config.toml
num_attention_heads = 9
intermediate_size = 2304
init_std_down = 0.0357
beta1 = 0.95
final_lr_fraction = 0.0
Each number is 128 + 32 x the weight over its row's rms, rounded and kept within 0 to 255. Layers, rows and columns count from 0. The size above them is the row's rms in percent of the matrix's.

# layer 6 attention output (transposed), 576x576, rms 0.031, rows 488-505, columns 384-575
size [102 111 104 103 105 107 108 114 109 101 110 109 119 112 105 107 108 104]
[[111 100 145 138 146  98 102 108 152 141 116 105 182  81 122  99 133 173 149 101 116 168 151 112  78 131 196 171  64 125 187  91 145  97 140 132 113  98 183  91 113 159 115 187 153 127 129 170 182 107 138 114 207 148 124 127 130 152 115 125 134 107 197  71 163 145 165 128 188 116 131 111 105 138 121 151 154 106  87  85 106 100  92 150 195  92 116 160 137 162 125 153 152 122 148 143 128 117 128 161 145 144 133 169 141 161 141 109 170  73 132  97 141 113 101 126 145  90 140 142 141 184 134 142 174 122 165   5  95 105 141 125  72 157 119  75 182 113 118 122 100 107 147 168  87 131 110  75 141 153 136 130 134 123 167 130 141 142 130 103 111 118 111 169 110  97  90  56 162 150 145  74 148 140  90 107 146 139 165 167 145 128 139 100 182 153 123  88 138 153  85 131]
 [138 133 144 182 116 115 114 111  60 172 107 148 131 104 172 161 111 154 138 161 141 178 146 147 160 118 139 135 178  92 141  91 179 116 123 104 126 153 149 117 173  77  93 149 103  79 132  92 114 149  50 138 108 163 117 100  92 121 121  97 204 101  90 133  88  95 127 120 175  94 145  92  81  95 161 120 155  89 109 109 134 157  50 125 122  83  78 202 121 177 140 118 173 166 186  81 161 163 169 111 163 176 140  87 118 103 140 168 145  94 133 157  83 128 126 129 158 130 113 104  98 117 178  86 106 117  95  86 146 129 151 123 112  92 100 119 107  98  99 236 161 126  89 227 157  61 155 130 138  99 131  72 104  78 143 148 113 148 146 119 136 138 193  92 162 141 128 162 100 157 135 166 126  85 101  62 109 123 176 148  88 182 164 153 119 154 175 179 110 129 160 119]
 [112 109 110 118 142 120 111 196 138 116 119 154  98 134 139 126 142 107  83 164 119 159 149 175 105 153 140  93 148 175 158 148 117 136  68 102  96 142 164 126 170 139  59 142 176 112  85 107 119 200 134 103 130 117  99 129  78 164 150 104 172 134  98 112 147 136 148 139 174 136 109 138 132 134 160 148 133  84 112 135 187 136  76 109 136 129  98 154 133 143 115  84 147  69 133 105 172  81 170  90 119  69  93 119 113 173 114 133 174 137  89 103 150 151 147 191 156  68 117 118 133 120 179 100  98 136 179 127 152  44  99 126 105 162 143 202 137 145 137 160 146 121 179  93  73  87 145 147 133 106 128 104 142 172 127 127 161 174 169 198 124  84 118 159 140  88 128 109  85 117 108  94 135 146 125 141 110 137 155 143 155 129 114 116 110 158  96  49 120  64  97 152]
 [179 106 153 100 150 104 126  76 133  84 114 113  77 151 129 111  97 166 155 125 198  70 168 138 140  53 100 181  87 124 139 150  96 117 147  97 138 118 167  81  85 191 145  95 190 114 110 124 125 120 142  59 108 128 118 123  90 115 133 101 118 153 113 162 186 114 159 153 153 120  79 176 120 135 125  82 137  65 108  93  84 169  89 195 156 108 141  78 133 151 176 173 125 189 143 124 104 159 131 144 171 157 124 162 112 125 130 177 146  96 127 209  94 115 126  87 118 145 175  97 120 110 112 107  87 146 142 134 104 141 169 148 122  64  91 131 178 176 139 126  67 134  99 160 102 133 187 133 159 121 132  34  98 139 121 125 153 100 136 100 128 112 123 112  53 173 166 154 172 118 120 124 174 118 135 153 138 131 163 154  73  66 118 117 156 110 138  78 154 187 143 155]
 [135  85 139 144 117 145 119 147 192 105 143 159 158 181 107 175 118  80 118 157 133 175  92 168  65  87 149 118 142 131 154 179 119 140 140 135 203  70 126 106 173 102  66 157 122 121 115 136 132 153  94 101 143 141 109 167 118 175 139 128  89 106 115 138 128 149  92 134 101 138 155 165 153 117 115  87  90 169 116 204 162 104 111 105 160 116 142  92 143 127  93 174 102  23  99 113 161 154 146 117 166  87 139 132 136 164 161 192 143 108 114 102 143 135 120 113 128 122  74 116 174 104 139 172 133  89 130 146  90 114  73 127 138 141 166 163 117 105 183  93 111 174 164 125  99  63 190  86 114  98 167  70  78 121 148  79 153 102  96  93 150  87 154  72 163 105 187  53 175 177 113 104 149 152 108 102 178 168 183 154 163 207 164 150 134 128 113 106  93 121 135 110]
 [110 183 119  60 162 101 189  71  84 146 127 174 122  94 154 129 135  60 113 115 111 152 117 117 114  72 129 122  98 144 102 111 137 172 163 112 117 165 133 134  91 135 121 105 136 183  96 155  98 160 129  91 112 135 102 115 159 129 166 201  84 131 125 153 149 108 117  47 126 235 133 130 147 114  97 111  97 166  96 125 168 147 120 140 155 159  80 159 149 166 145  84 181 201  88 145 190 143 124 140 132 145 150 114 104 164 113  52 134 120 121  85 215 134  83 191 133 105 118  96 152 124 125 136  75  79 128 176 143 147 120 198  99 157 129 173  72 134 123 154 144 140 205  81 103 121  84  91 164 141 193 133 134  74 136  87 137 134 101 137 118 107 124 127 113  78 122 143 110 131 124  84 171 100 180 160 141 144 145  70 116 107 143 169 149 111 171 144 143  91 138 142]
 [131 140 155 147 129 170 153 223  70 106 131 165 181 121  56 133  97 102 151 169 198  83 116 124 167 120 107 189 144 165 127  53 135 127 130 168 125 171 132 112 132 110 168  66  88  99  94 124 132 149 178 188 128 147 124 144 160 121 181 195  98 134 118 132  86 157 113  71  99  77 141  79 172 145 139 148 179 130  92 156 180 149 133 108 138 113 124 140 146 183 142  93  93  86 138 153 134 109  84 123 138 129 157 153 139 107 132 107 167 166 163 142 107  86 119 160 138  90  33  99 113 191  79 116 141 103 124 119 231 151  82 143 142  88 147 109 132 155 154 139 102 127 144 131 106 100 158 112 111  35  84 105 166  64 161 136  96 199 100 158  74 126 138 157 145 126  79 111 109 113 154 166 149 156  84 129 162 121 103 156 121 122 135 211 122 125 118  87  75  83 146 165]
 [ 91 148  83 108 132 142  91 255 108 151 122 124 109 136 162 145 101 139 101 112 116 106 141 127 165 106 126 165 108  94 132  97  75 185 143 160 119 163 124  74 155 145 193 133  97 151 148 183 110 154 133 149 156 142 137 101 145 140 210  73 138  95 139 110 158 121  96 125 118 119 177 111 115 124 123 185 155 101 132 119 142 155 158 144 171 131 152 111 137 190 147 102 108  54 111 132 149  87 124 140 162 134 157 153 104 140 126 135 113  82 106  99  62 176  86 160 142  98 132 100  76 177  75 115 144 118  99 108 144 102 144  96 114 137 167  78  96 175  56 151  92 139  70 133 138 110 100 127  99  87 183 144 167  77 106 156 118 179  77 168 119 132 179  75  79  85 110 186 119 135  50  97 108 128 160 124 148 187 108 174 167  84 132 121 149 169 120 142 117 133  97 174]
 [145 175 185 124 128  60 127 170  78  89 131  57 149 184 120 104  83 109 112 111 115 185 143  79 156 171 136 109 157 171 108 153 116 144  88 169  88 139 142 126 166 113 118 153 142 167  74 103 146 127 106 156 126 169 228  94 176 102 127 136 116 142 138 119 129 157 168 192 115 107 115  82 127  87 114 159  97 125 158  88 103 149 146 103 122 108 175 138 157 114 145 195 126  80 126 129 136 126 150  65 114 135 155 148 158 110 162  87 109 165 113  91 143 153 163 123 138 112 109 144 156  77 149 141 144  99 103 110 163 134 156 144 107 146 157 178 100  99 120 150 108 165 111 104 144 157 140 122 169 146 146  58 165 105 150 132 136 119  68 124 135  74 122 202  94 108 153 191 130 118 100 101  97 155 148 128 111 102 126  43 128 161 107  73 118 127  95 137 141 129 139 183]
 [182  91 130 145 151 114 106 123 154 172 125 133  86  86  83 115 119 114 171 116 104 163 166  98 119 111 125 102 107 164 157  94 105 132 117 141 107 139 188 132 104 167 157 149 119 139 156  82 127 140 102  94 182 140 180 106 146 113 126 138  51 103 107 153 156 134 208 124 107 128 127 187 148 117 104 129  93 169 135 122 126 166 141 111  90 138  71 177 105 192 156 137 152 155 161 165 122 177  90  62  80 120 151 167 184 162 136 124  73 154 139  32 154 137 126 156  59 184 127 151  79 130 140 151  85 185 144 105 117  98  94 117 186  79 169 151 118 136  72 172  85  89 171  74 111 129  92 107 135 105 128  81 130 128 102  84 187  83  58 174 134 156 131 145 113 195 110  73 138 140 108 150 115 100 131 174 128  91 177  98 163 141 121  80 134  99 129 194 155 137  88 136]
 [184  92  81 141 201  96 146 103 133 129 140 113 127 114 149 182 138 101 128  79 180 129 176 141 112 156 117 166 133 111 169 133 134 153 147 156 107 190 136  96 120 123 188 125  42 137 100 141 135 100 116 165 170 164 111 167 174 118 101  73 135 102 178  79 128 177  67 147 133  89  86 125 146 122 131  97 100 125 118 142 150 170 141 120 120  85 133 124 162 112 137 105  99  82 143 156 167 104 105 144 116  91  91 144 144 107 153 120 102 111 132 176 152  84 140 133 120 130 160 193 124 118  87  87 177 135  99 104 164 174 143 116 100 159 130 170 165  86 154 156 124  77  85 143 154  85 135  90  97  87  87 141 154 131 164  78 179  55  78 130 143 129 107 134  97 120  97 133 122 157  98  88 128 130 143 147 129 145 106  69 149 113 122 119 157 139 107 122 167 159 149 184]
 [170  97 154  93 142 127 130  69 120 170 163 100 120 189 146 140  50 105 131 151 112 167 132 137 128 101 104 178 162 147 115 122 111 144 134 137 179  90 130 125 141  85 151 121 142 194  89 108 151  98 130 114 161 145  64 151  56 138 178 108 120  88  71 165 169 132 137 162 108 102 125 123 111 105  80 102 145 136 122 151  98 104 130 141 151  88 135 164 169 139 130 152 147 142 166 136 111  63 124  74 156 131 128 139 136 140 106  75 133 100 131 161  58  88 120 175 185 160  87 154 161 132 174 155 115  97 157 116  48 154 181 111 158 108 119  99 163  67 113 147 161 154  81 137 151 150 129 100 108 168 100  71 161 126 159 117  47  97  91 131 119 167  90  48  84 130 153 123 135 148 129 124 159  82 116 152 120 182  97 155  87 188 140 136 227 102 102 117 139 119 103 115]
 [111 122 125 122 112  78 154  77 144 150 188 145 112  99 125  78  88 130 149 102 163 135  86  94 168  88 114 187 104 120 148 134 116  93 133 156 105  89  75 127 113 165 179 113 142  64 140 141 166  26 131 180 126 110  95 107  96  85 159 119  94 101 111 162 121 103 122 131  98 114 134 136 152  96 139 132 141 176 131 148  89 112 136 126 164 147  93 155 166 153 100  72 183  93 153 118 159 103 147 133 136  99  66 169 125 173  88 121 163 114 138 153 138 108 118  93 111 140  92 127 113 127 146 143 201 173  81 154 135 153 122 131 107 146 110  90 119 110  85 151  88 136 156 157 179  93 116 146 108 104 112 111 166  94 100 151 141 151 181 126 152 162 102  86 142 123 117  73 127  78 135  86  98 139 157 155 194 160 134 111 112 148 127  77 162  78 105 145 141 103 115 121]
 [ 73 107 126  99  92 139 102 103 116 132 151 174 142  56 187 163 120 132 107 154 141 125 147 111  91 127 137 160 162 128  85 117 106 104 189 196 102 119 166  76  68 152 152 151  89  87 148  83 161 123 131 205 160 104 156 103 153 206 120 147 118 204 106 156 137 125 156 157 163 142 102 132 112 184 118  77 154 173  94 146 127 133 122 113  57 134 140 147 149 183 136 141 138 126 147 100  99  85 175 184 109 153 178  98 111 140 131 193 145 167  48 120 130 169 102 216 125 117 134  95 149  76 143 119 146 120 189 159 165 127 149 115 141 131  95 130 180 158 160 171  57 164  96 150 102 102 181 106 143 107 119 177  73 154 105 167 102 154 152 166 101 100 114 143  98 121 149 130 117 143 128 117 122 140 113  95 107 135 136 137 109 134 104 161 202  94 120 113 165 126 177 103]
 [129 124 130 191 129 118 136 127 148 186  91 128 122 146  89  80  67 129  77 130 110  89 147  99 120 128 133 168 145  59 148 112 139 122  79 156 234 105 151 131 124 123 120 171 212 177 126 129 225  81 105 176 132  81 157 113 184 137 220 115 102 144  78  92  96 162  70 111 166 106  86 166  99  95 168 135 156 103  90 178 146 147  93 157 122 143 125 125 194  62 126 122 126 120 194  87 174 133 132 119  98 118 130 191 144  63 122  70 123 103 130 120  83 116 127 150  88 137 113 189 166 105 149 143 124 107 144 139 121 185 149 110 167  92 122 140 134 139  94 139 160 139 150  97 138  62  93 129 151 176  81 142 112 103  91 127 182 156 149 139 136  90 180 171 105 121  96 134 108 153  77 148 130 109 113  67 164 119 100 160 122 205 145 113 127 147 132 116 156  91 123 116]
 [142  78 112 153 113  40  95 131 179 129 129  90 111 182 103 188  89 152 147 147 163 166 118 119  80 143  95 105 149 138 159 131 120 159 103 115  83 148  62 114  92 169  90 126 101 118 110 104 109 177 176 158 123 124 168  65 145 165 121 159 125 135 187  78 171 145 105 121 119 143 179 152 113 168 129 130  99 181 113 149 137  99  74  84  91 156 153 106 160 149 167 121 126 138  84 111 124 101 163  89 179 142 185 110  88  93 115  78 102 131  88 110 143 178 162 163 113 144 133  73 131  79 188 103 123 166 217 138 104 173 167 106 117 121  92 131 222  87  68  72 155 128 150 114  80  74 125 146  92 157 170 140  85 141 186 146 141 155 138 189 125 108  93 136 182 161 108 101 173  83 116 123 136 187  54 147 124  77 170 131 125 135 116 103 129 171 131 150 161  98 117 108]
 [110  99 144 152 180 129 162 179 133 186 120 138 151 150  82 100 142 135  89 106 230 112 150 153 101 162 173 109  99 132 132 165 148 141 159 176 179 161  96  98 136 181 155 124  82 146 157 175 160 127 125 156 106 177  63 118  83 157 104  98 150 168 144 156 111 183  88  98  80 137 126 124  92 145 105  57  90 131 178 175 147  97 127  81 141 115 118 113  98 119 127 129  80 118 145 137 172 119 125 168  98 142 159 104 159 104 174 120 192 162 135 116 132 146 108 137 194  88  68 198 129  90 109  95 150 148 119 137  91 153 132 146 136 135 179 115 134  63 174 164  87 117  86 104 125 109 109 107 104 135 151  58  98  91 142  82 125 125 138 106 132 178 103 112  55 182 119 136  66 134 107 104 121 143 136 127 145 167 100 115 121  78 163 151 149 171 142 106 107 107 149 155]
 [122 111 160 150 113 114  54 136 154 118 167 111 116 185 125 136 132 131 143 121 139 137 127 162 143  53 130 132  94  78 136 171  85 106 187 118 129 128 171 160  88  88 135 106 170 122 135  97 188 154 103 151 106 107 172 124 102 133 131 134 123 103 125 166  63 209  92 168 132 118  56 154 153 107 140 140 128 121  81 131 115 141 138 135  81 153  56 155  87 138 140 149 129 108  91  91 122 138 141 103 113 132 154 141 122 128 123 111 132 109 130 132 159 126 116 115  59 198 126 105 128 131 149 127 171 149 168 133 107 120 129 109 109 138 102  98 127 126 137 176 135 141  78 158 127 106 103 101  88 150 168 109 114 131  60 115 122  80 142 151 185 100 111 132 109 141 136  63  49 232 152  94 146 168 101 137  78 127  95 155  98 122 143 148 153 131 140 134 103 130 132  80]]
# layer 6 attention value, 576x576, rms 0.025, rows 489-506, columns 384-575
size [104 106 100 105 104 107 109 108 102 112 106 115 110 103 105 106 102 104]
[[ 88 109  47 104 128  81 131  84 166 101 118 126 116 153  74  84 105  85 107 143 121 144 110 137  86 144 131 159  97  85 125 115  76 151 100 135 152 140 133 122  86 111 118 139 150 214 117 194 102 123 190 142 160 104 128 116 130 133 101 140  88 151 116 153 192 131 140 121  90 132 108 109 144 159 141 123  86 123 137 156 137  66 160 184 138 126 166 138  97 103 153 141  82 123  92 133 193 137 136  99  86 101  99 190 112 178 107 171 122 146 140 169 115 108 146 121 144 107 123  81 110 150  92 174 101 135 149 189  84 163 130 121 135 161 114 184 114 125 149  66 101 106 167  86  89 139 117 104 121 157  92 213 132 147 153 107 166 152 131 165 107  94  90 185  77 125  77 144 128 145 103 159  98 145 123 173  84 144 100 146 149 113 114 111 119 108  87 160 114 113 106 133]
 [188 150 116  89 119 162 132  92 104  50 170 138 184  80 131  66 161 112 127  99  92 148  51 111 221 105 114 188  94 109 147 103 145 134 140 115 109 123 150 120 117  85 181 120  73 102 132 120 117  90 147 101 106 141 152 157 128 122  61 134  68 133 153 200 134 121  97 107  98 173 130 125 152 161 111 154 124 113  94 113  91  94 157 126 109  85 155  74 123 118 171 130 133 155 127 122  80 150  72 182 156 145 188  89 111 100 136 127 113 130 121 181 142 153 150 126 153 151 149 112 137 135 118  78 115 158  99 143 137 158 131 158 135 158 117  57 136  64 179 129 135 142 107 173 132 130 122 132  92 188 144 155  72 138 105 166 122 127 107  62 126 185 142 103 115 143 145 111 164 171 121 105 154 106 147 109 162 137  97 133 126 162 167 130 107 114 128 201 115 128 154 119]
 [ 93 174 112 144 144 130 133 121 156 158 166 145 158  92 111 128 219 100 152 136  62 145 106 134 125 202 110  94 157  90 128 100 156 100 150 153 125 106 142 100 137 115 101 169  68 164 116 124 160 146 137 150 156 120 139  96 137 154 123 125  87 121 158 105 104 116 111 113  80 136 154  75  70 101 136 157 154 170 150 129 145 127 135  68 108 185 109 172 153 101  97  57  84 116 116 151 114  52  73 169 113 119 118 147 180 175  69 135 128 154 115 119 127 130 146 128 141 100 114 146 116 199 142 168 156  35 125 107 171 126 121 103 128 157 170 113 103 101 111 102 127 179 145 120 113  82 138 119 125 108  57 183 118  84 123 143 138 133  97 163 103 154 134 145 176 108 103  98  93 160 142 177  67  91 129  70  77  91  90 174 141 158 127 159 100 111 169 161 142 113 113 108]
 [140 149 118  71  98  69  80  92  84 136 140 124 114 102 125  11 151 152 110 129 112  80 158 158 201 161  96 107  88 157  51  92 163 167 129 123 105 156  91 100 122 139 163 115 136 126 147 121 142 128 131 144 134 141 139 116 162  86  94 139 123 118 109  96 119 103 151 127 147 202 132 124  77 107 120 199 120 154 145  71 106 152 106 149  84 127 140 175 153 134 138  91 127 186 134 152 160 116 120 185 107 148 121  98 134 131 116  98 112 102 110  64 129 160 138 123 152 135 157 152 126 179 164  81 124 195 130  87 191 130 103 104 112 131 138  27 116 107 110 177 109  85 105 151 124 177  95  85 166 128  80 134 125 136 154 160 102 137 123 127  69 154 127 139 137 123 150 178 101 106 167 142 132  74 120 145  82 131  97 100  69  96  90 118 134 103  71 139 169  90 159 165]
 [141 124 171 152 131 162  74 168 155  88 105 135 143 131  98  73  64 144 131 102 127 114 149 123 156 141 118 136 134  75 152 140 111 131  78 134 136 106 122 109 157 118 117 151 121  43 152  73 119 100  97 170  99 113 108 137 176 115  99  58 168 156 104 115 143 154 142 208 111  97 120 111 130 144 131 110 121  89 136 150  79  85 142 129  77 122 173 144 140  83  86 154 119  55 160 117 108 110  93  91 131 122 138 116 154  63  85 158 117  96  98 127  59 121 154 110 119 110 106 157  95  94 115 107 150 143  87 125 122  78 133 109 167 104 113 111 163  75 125 123 153  96  63 165 127 101 176 123  99 178 115 111 123 172 105 184  92 207 159 158 115 139 182 168 139 154 132  98 139 129 129 196  74 148 122  77 101 131 132 163 102 145 151 125 130 151 109 105 143 121 108 119]
 [151  72  88  92  69  44 188  58 195 138 129 138  80 136 177 103 163 156 159  90  96 180 147  91  72 124 127  53 116 119  84 176 171 130 190  73 137 133 141 136 118 116 149 215 153 129 255 148 134 120  65 137 132  86  99 127 109 103  60  90 124 133 140 164 170  94 107 159 131 135 118 126 106  83 114 108 103 199 146  75 130 113  91 145 101 134 106 106 147 121 132 149 120 113 155 133  92 150 176 143 161 119  72 144 164 170 141 129 109  95 112 158 140 151 108 116 123 147 179 181 158  70 147 149 126 103 147 169  70  64 170 145 110 139  89 127 138 114 141 154 101 116  55 113 124 157  84 149 148 189 169 207 163 147 144 143 169  93  93  95  76  98 110 141 142 149 107  84 130 103 115 110  89 111 110 148 118 155 133 122 174 116 116  99 129 104 152 166 147 194  88 135]
 [141 141 130 112 123 119 145   0 151 131 158 134 119  87 127  92 124 133 156 131 121 181 134 112  92 146 126 158 110 152 101 134 188 115 141  87 135  93 144 147 122 145 159 134 115 112 153 102 138 120 118 103 115 131 140 146  85 146  76 135 107 128  86 166 124 163 112 144 150 145 147  91 141 124 124 109  89 116  91  99 117 159  89 143 112 114 128  87  97 129 108 119 114 144 197 138 128 149 108  88 109 155  62 139 162 129 140 160 130 120 141 132 171  73 198 124 148 151  94 155 169  80 177 151  80 140 173 136  92 143 106 162 130 109  94 159 133 120 156 120  94 152 136 134 162  90 134 135 172  89  98  94  68 147 140  82 149  93  88 153 134 100  72 141 186 210 154  61 111 120 206 157 124 140 122 121 111 154 183 114 117 180 123 106  94 120  81 152 115 160  95 128]
 [153 125  98 139 159 147 141  82 124 152 130 182 126 129 189 170 148 165 106 111  76 104 145 180 150  77 154 162  89 133 153 116  68 118 170  91 160 180 125 124  78 111  95 118 171 139 127  94  96 125 167 118  83  77  40 123  62 107 185 150  97 139 134 128 120 113  91 111 139 103 189 184 174 156 128 144 131 135  85 118 142  99  90 150 152 128 109 137 144 125  84  63 109 157 175 111  90 108 117 154 144 163  98 147  64 120 103 158 133  56 143 178 121 130 106 111 102 154 114 146 100 137  85 116 101 178 190 100 109 139 146 133 157 129 107 111 186 127 101 122 134 112 152 183  91 108 179  70 144  94  95 128 138 192  90  99 140  85 118 116  83 170 134 125 143 157  67  96 104 138 159 116  69 138 104 145 170 177 105 124 119 141 155 110 136  97 126 130 162 100 164  63]
 [116 193  90 129 140 169 145 164 119 126 156 144 170 151 151 142 114 139 118 105 135 102 100 206 158 131 174 132 100 156  88 158 167 116 142 129 156 105  57  94 186 104  36 131  91  92  72 168 150 142 156  97  95 124 111 171  80 151 145  97 160  98 137 106 144  96 121 191 184 146 157 134 123 158 148 137 113 142  95 142 127 129 123 228 159 133 142  49 151  98 119 117 135  90 122  92 111  82 153 145 185 138 108 101  71  73  79 104 163 139 164 173 108 137 100 122 237 115 116 167  99 114 138  74 148  90 162 162 164 177 161 202 112 162 103 141 122 138 166 139 160 121 101 160 162 103 181 179 117 150  99 152  94 170 155 158  85 150 196 104 124 123 114  86 145  71 153 154 117 173 148 141  79 173  94 144 120 171 100 163  77 112 133 112 145  98 158  72 137 168 127 139]
 [110 147 174 111  76 116 120  76 102 128 109 151  84 142 118  92 179 147 173 162  44 137  83 162 134 138  95 139 124 158  98 143 168 155 140  83 157  72 120 153 121 124  75 157 181 110 154 110 123 207 147  83  95 155 173 113 144 136 134 189  69 127 110 117 124 107 148  80  73 142 165 167 112 169 136 196 148 137 140 113 169  96 136 134 120 118 135  97 144 180 110 110 105 142 121 126 123 107 144  76 119 144  92 100 123 124 153 171 134 109 139  89  89 155 113 101 182  83 108  97 149 170 155 169 100 131  73 105 154 107 117 176 140 122 174 112 132 143  83 102  65 151 117 115 106 153 122 128 139 160 193 104  99 125  75 135  77 159  65 137  51  66  93  98 165 138 170  99 143 115 170 158 126  95  94  70 146 118 180 203  56 121 156 154 116 140  97  98 154 109 190  78]
 [104 139  71 161 139 141 143 202 152  93  78 148 125 128 126 141 131 146 153 153 151  63 151  97 155 154 125 105 142  83 132  92 111 142 136 135 153 106  93 144 133 198 111 203 121  52 137  96 102 147  91 126  95 149 155 117 214 147  76 146 147 134 144 117 139 111 146 127 131 151 152 154 114  85 172 157 111 167 156 112 103 106  80 164 139 115  95 156  51 110 169 125  82 152 131 139 168 146 102 118  94 114 148 147 134 122 115 149 137 158 147  99 237 123  93  50 159  56 127 133  72  84 101  95 117 184  99 177 125 124 135 174 128 104 104 161 127 192 124 148  94  85 155 152  97 153 143 105 139  90 101 172 108 118  54 120 185 136 136 127 126  75 134 179 170 118  63 146 117  88 146 169  80 163 124 129 118 124 190  94 161 107 153 107  94 106 146 124  99 157 198 126]
 [116 170 177 144 130 152 170 128 137 126 102 108  79 155  98 182 198 168 119 151 110 119 145 181 117 205 170 135 171 154 109 116 168 205  77  69 120 132 152  95 118 108  59 108 142 179 131  66 133 174  75 134 162 139 199 176 109 137  93 128 131 148 131 119 144 108 114 112 148  93 142 106  93 130 123 115 135  75 118 128 137  95  97 144 141 140 163 124  83 160 172 196  99 188 149 123 128 148  84 130 117 164 147 138 106 140 138 134  59 143 143 108 139  99 122  97 127 105 102 101 151 117 106 127  59  89 102 137 119 120 109  95 149 119 150 215 129 126 180 100 175 109 132  49 117 129 101  94 137 115 185 135  86 165 146 159 133 103 144 108 121  54 129 208  66 147 146 170 138 151 139 157  93 149  74  97  92 140 153 128 162 122 116 142  85 167  78  85 125 198 136 123]
 [128 142 151 153 149 151  96 160  61 124 162  69 147 151  73 131 120  93 181 125 120 119  57 146 128 105 155 143 100 113 155 138 121 168  98 102 161 178 161 204 152 119 142 101 149 127 119 117 115 109 139  48 128 160 112 126  49 111 146  90 140  58 179  95 158 165 153 161  99  54 113  78  86  96 133 147 130  79 223 105 202 127 150  96 178 151 112 138 127  99 111  65 138 117 150 155 100 132  76  90 149 163  64 156 125  92  89  78  92 110 126 181 158  92 165  83 130 117 117 117 124 147 139  82 141  91 102  99 161 147 115 130 125 132 129 133 140 140 108 117 172 135 154 140 120 100 118 145 114 155 142 109 173 114 178 146 152 119 144  78 203 105 118 124 141 130 147 139 122 128 132 114 104 140 163 174  90 131 137 145 124 156 130 135 109 149 190 125 106 109 105 130]
 [121 160 108 114 134 127 131 106 130  65 127 161  94 105 158 166 124 169 157 197 106 151 124  49  94 165 126 146 153 145  98 129 164 130 160 110  99 150 181 131 112 135 121  60 118 137 181 111  63 144 145 103 127 139  66 117 124 175  97 129 172 166 170 178 110 103 137  54  82 147 181 113 142 145 151 194  47 101 137  86 110  51 137 127 135 143 151 123 148 165 115  81 143 216  87 131  91 105 159 133 126 126 162 115 172 165 183 126 120 103 102 156 139  73  92 143 142 116 150 113  77 115 136  93 114  96 161  88  93 140 147 140 119 151 131 143 139 106 135 161 117 121 101 131 144 173 132  75 122 121  86  44 105 163 192 134 125  97 123  95 177 154  87 150 138  70 111 147 131 119 175 105 112  92 140 178 119 153 123 113 151  86 143 110  83 144 109 112 129 151 141 124]
 [ 83 189  95 115 134 212 131 148 140 141 114 109 100  81 133 102 147  99 124 119 121 103  96 177 156 141 147 121 102 134  62 132  91 124 139 125 120 180 171 121 169 158 144 151 178  54 127 153 103  95 103  96  64  98 136 118 103  85 106 114 117 133 126 230  73 133 148 135 146 145  89 121 144 101 122  73 131 114 143 156 157 160 196 142 174 113  82 138 111 177 160 132 147  99 158  94 128 113 165 116 102 162  81 115 140 174 122 137 136  70 143 156 141 114 122 125 117 127 126 148 112 110  99 134 125 101  61 125 133 114  93 118 127 111 122 142  98 102 133 167  97 142 120 132 120 160 156  66 165 146  76  82 126 148 112 172 103 161 151 150 179 120 135  66 134 149 159 166  93 192 129 178 132 143 152 108 161 174 103 120 148 141 145 113 170  53 160 133 173  94 104 141]
 [133 117 100 128 148 106  59  66 115  95 164 149 104 129 209 149 122 139  81 138 124 128 115 165 104 152 158 136 200 126 116  68 111 133 129  96 125 168 141 117 114 140 105 143 189  99 129 149 106 112 121 124 175  96 174 167 161  78  97 194 102  88 106 113 124 125 103 120 165 123  90 138 142 120 178 211 157 171 116  89  93 119 112 171 141 120 141 154 157 240 151  93 148 115 139 187 120 156 141 118 135 125 108 155 125 185 102 146  91 109 146 130 105  67 107  88  98 128 161 112 164 158 150 149 125 117 123 122 115 131 173 109 106 123  82 113  89 152  74  73 124 132 103 160 175 146  72 129 151 127  89 138 155 137 128 129 146 117 136 161  93 110 147 154 220  69 129  63 182  82 139 170  93 138  83 104 132 115 131 152 158 155 103 125 103 131 140 104 155 175 117  93]
 [139 114  72 102 126 143 171 145 138 158 152 168 144 138 197 126 166 124 103 133 110 128  89  90  86 133 165  94 164 176 127 116 141 149  86 114 118 165  85 137 162 158  90 119  83 118 130 140 105  98 100 105 113 150  81 122 156 124 109 141  70 172 102  91 149  59 150 120 137 143 163 128 114 125 123 108 128 113 121 139 117 120 180 101 170 117 193 134 120  89 114 144 201 110 131 145  93 125  63 152 103 116  88 105 118 140 130 127 105 136  94 158 100 103  69 147 180  87 109 102 130  79 128 180  84  96 113 133 144 153 135 140 142 119 166 102 137 134 101  78 119 164 126 110  93 153 183 132 160 131  82 159 119  84 188 122 141 156 163  81  80 160 163 123 116 114  73 168 179 112 134 132  86 106 150 139 143 162 166 113 137 129 124 162  79 105 137 154 158 181 139 175]
 [113 109 109 132  87 169 142  64 122 103 127 171 104 171 130 121 133 108 145 181 125 172 101  71  68 147 103  66 129 110  81 201 161 147 126 143 197  95 114 125 116 170  88 127 201 187 103 178 107 180 102 148 149 148 162  76 172 139 112 119 148 145 189 162 154 144  88 126 198 112 155 101 156 111 129  99 127 156 106 123 162 148 151 103  65 113 154 125 180 158 181  87  77  85 153 167 167 151 107 131 140 152  69 119 128  73 189 133 109 153 133 141 156 125  99 154 153  74 169 105 101 134 131 105 157 153  64 146 100  90 107 153  97 115 178 159  95  49 112 161 129 118  78  92  59 145  99 106 122 112  70  88 143 137 117 109 110  87  81 175 113 139  96 193  82 112 133 141 109 129 130 171 106 130  90 143 142 111 153 150 115 114 115 161 156 153 174 156 146 142 146 144]]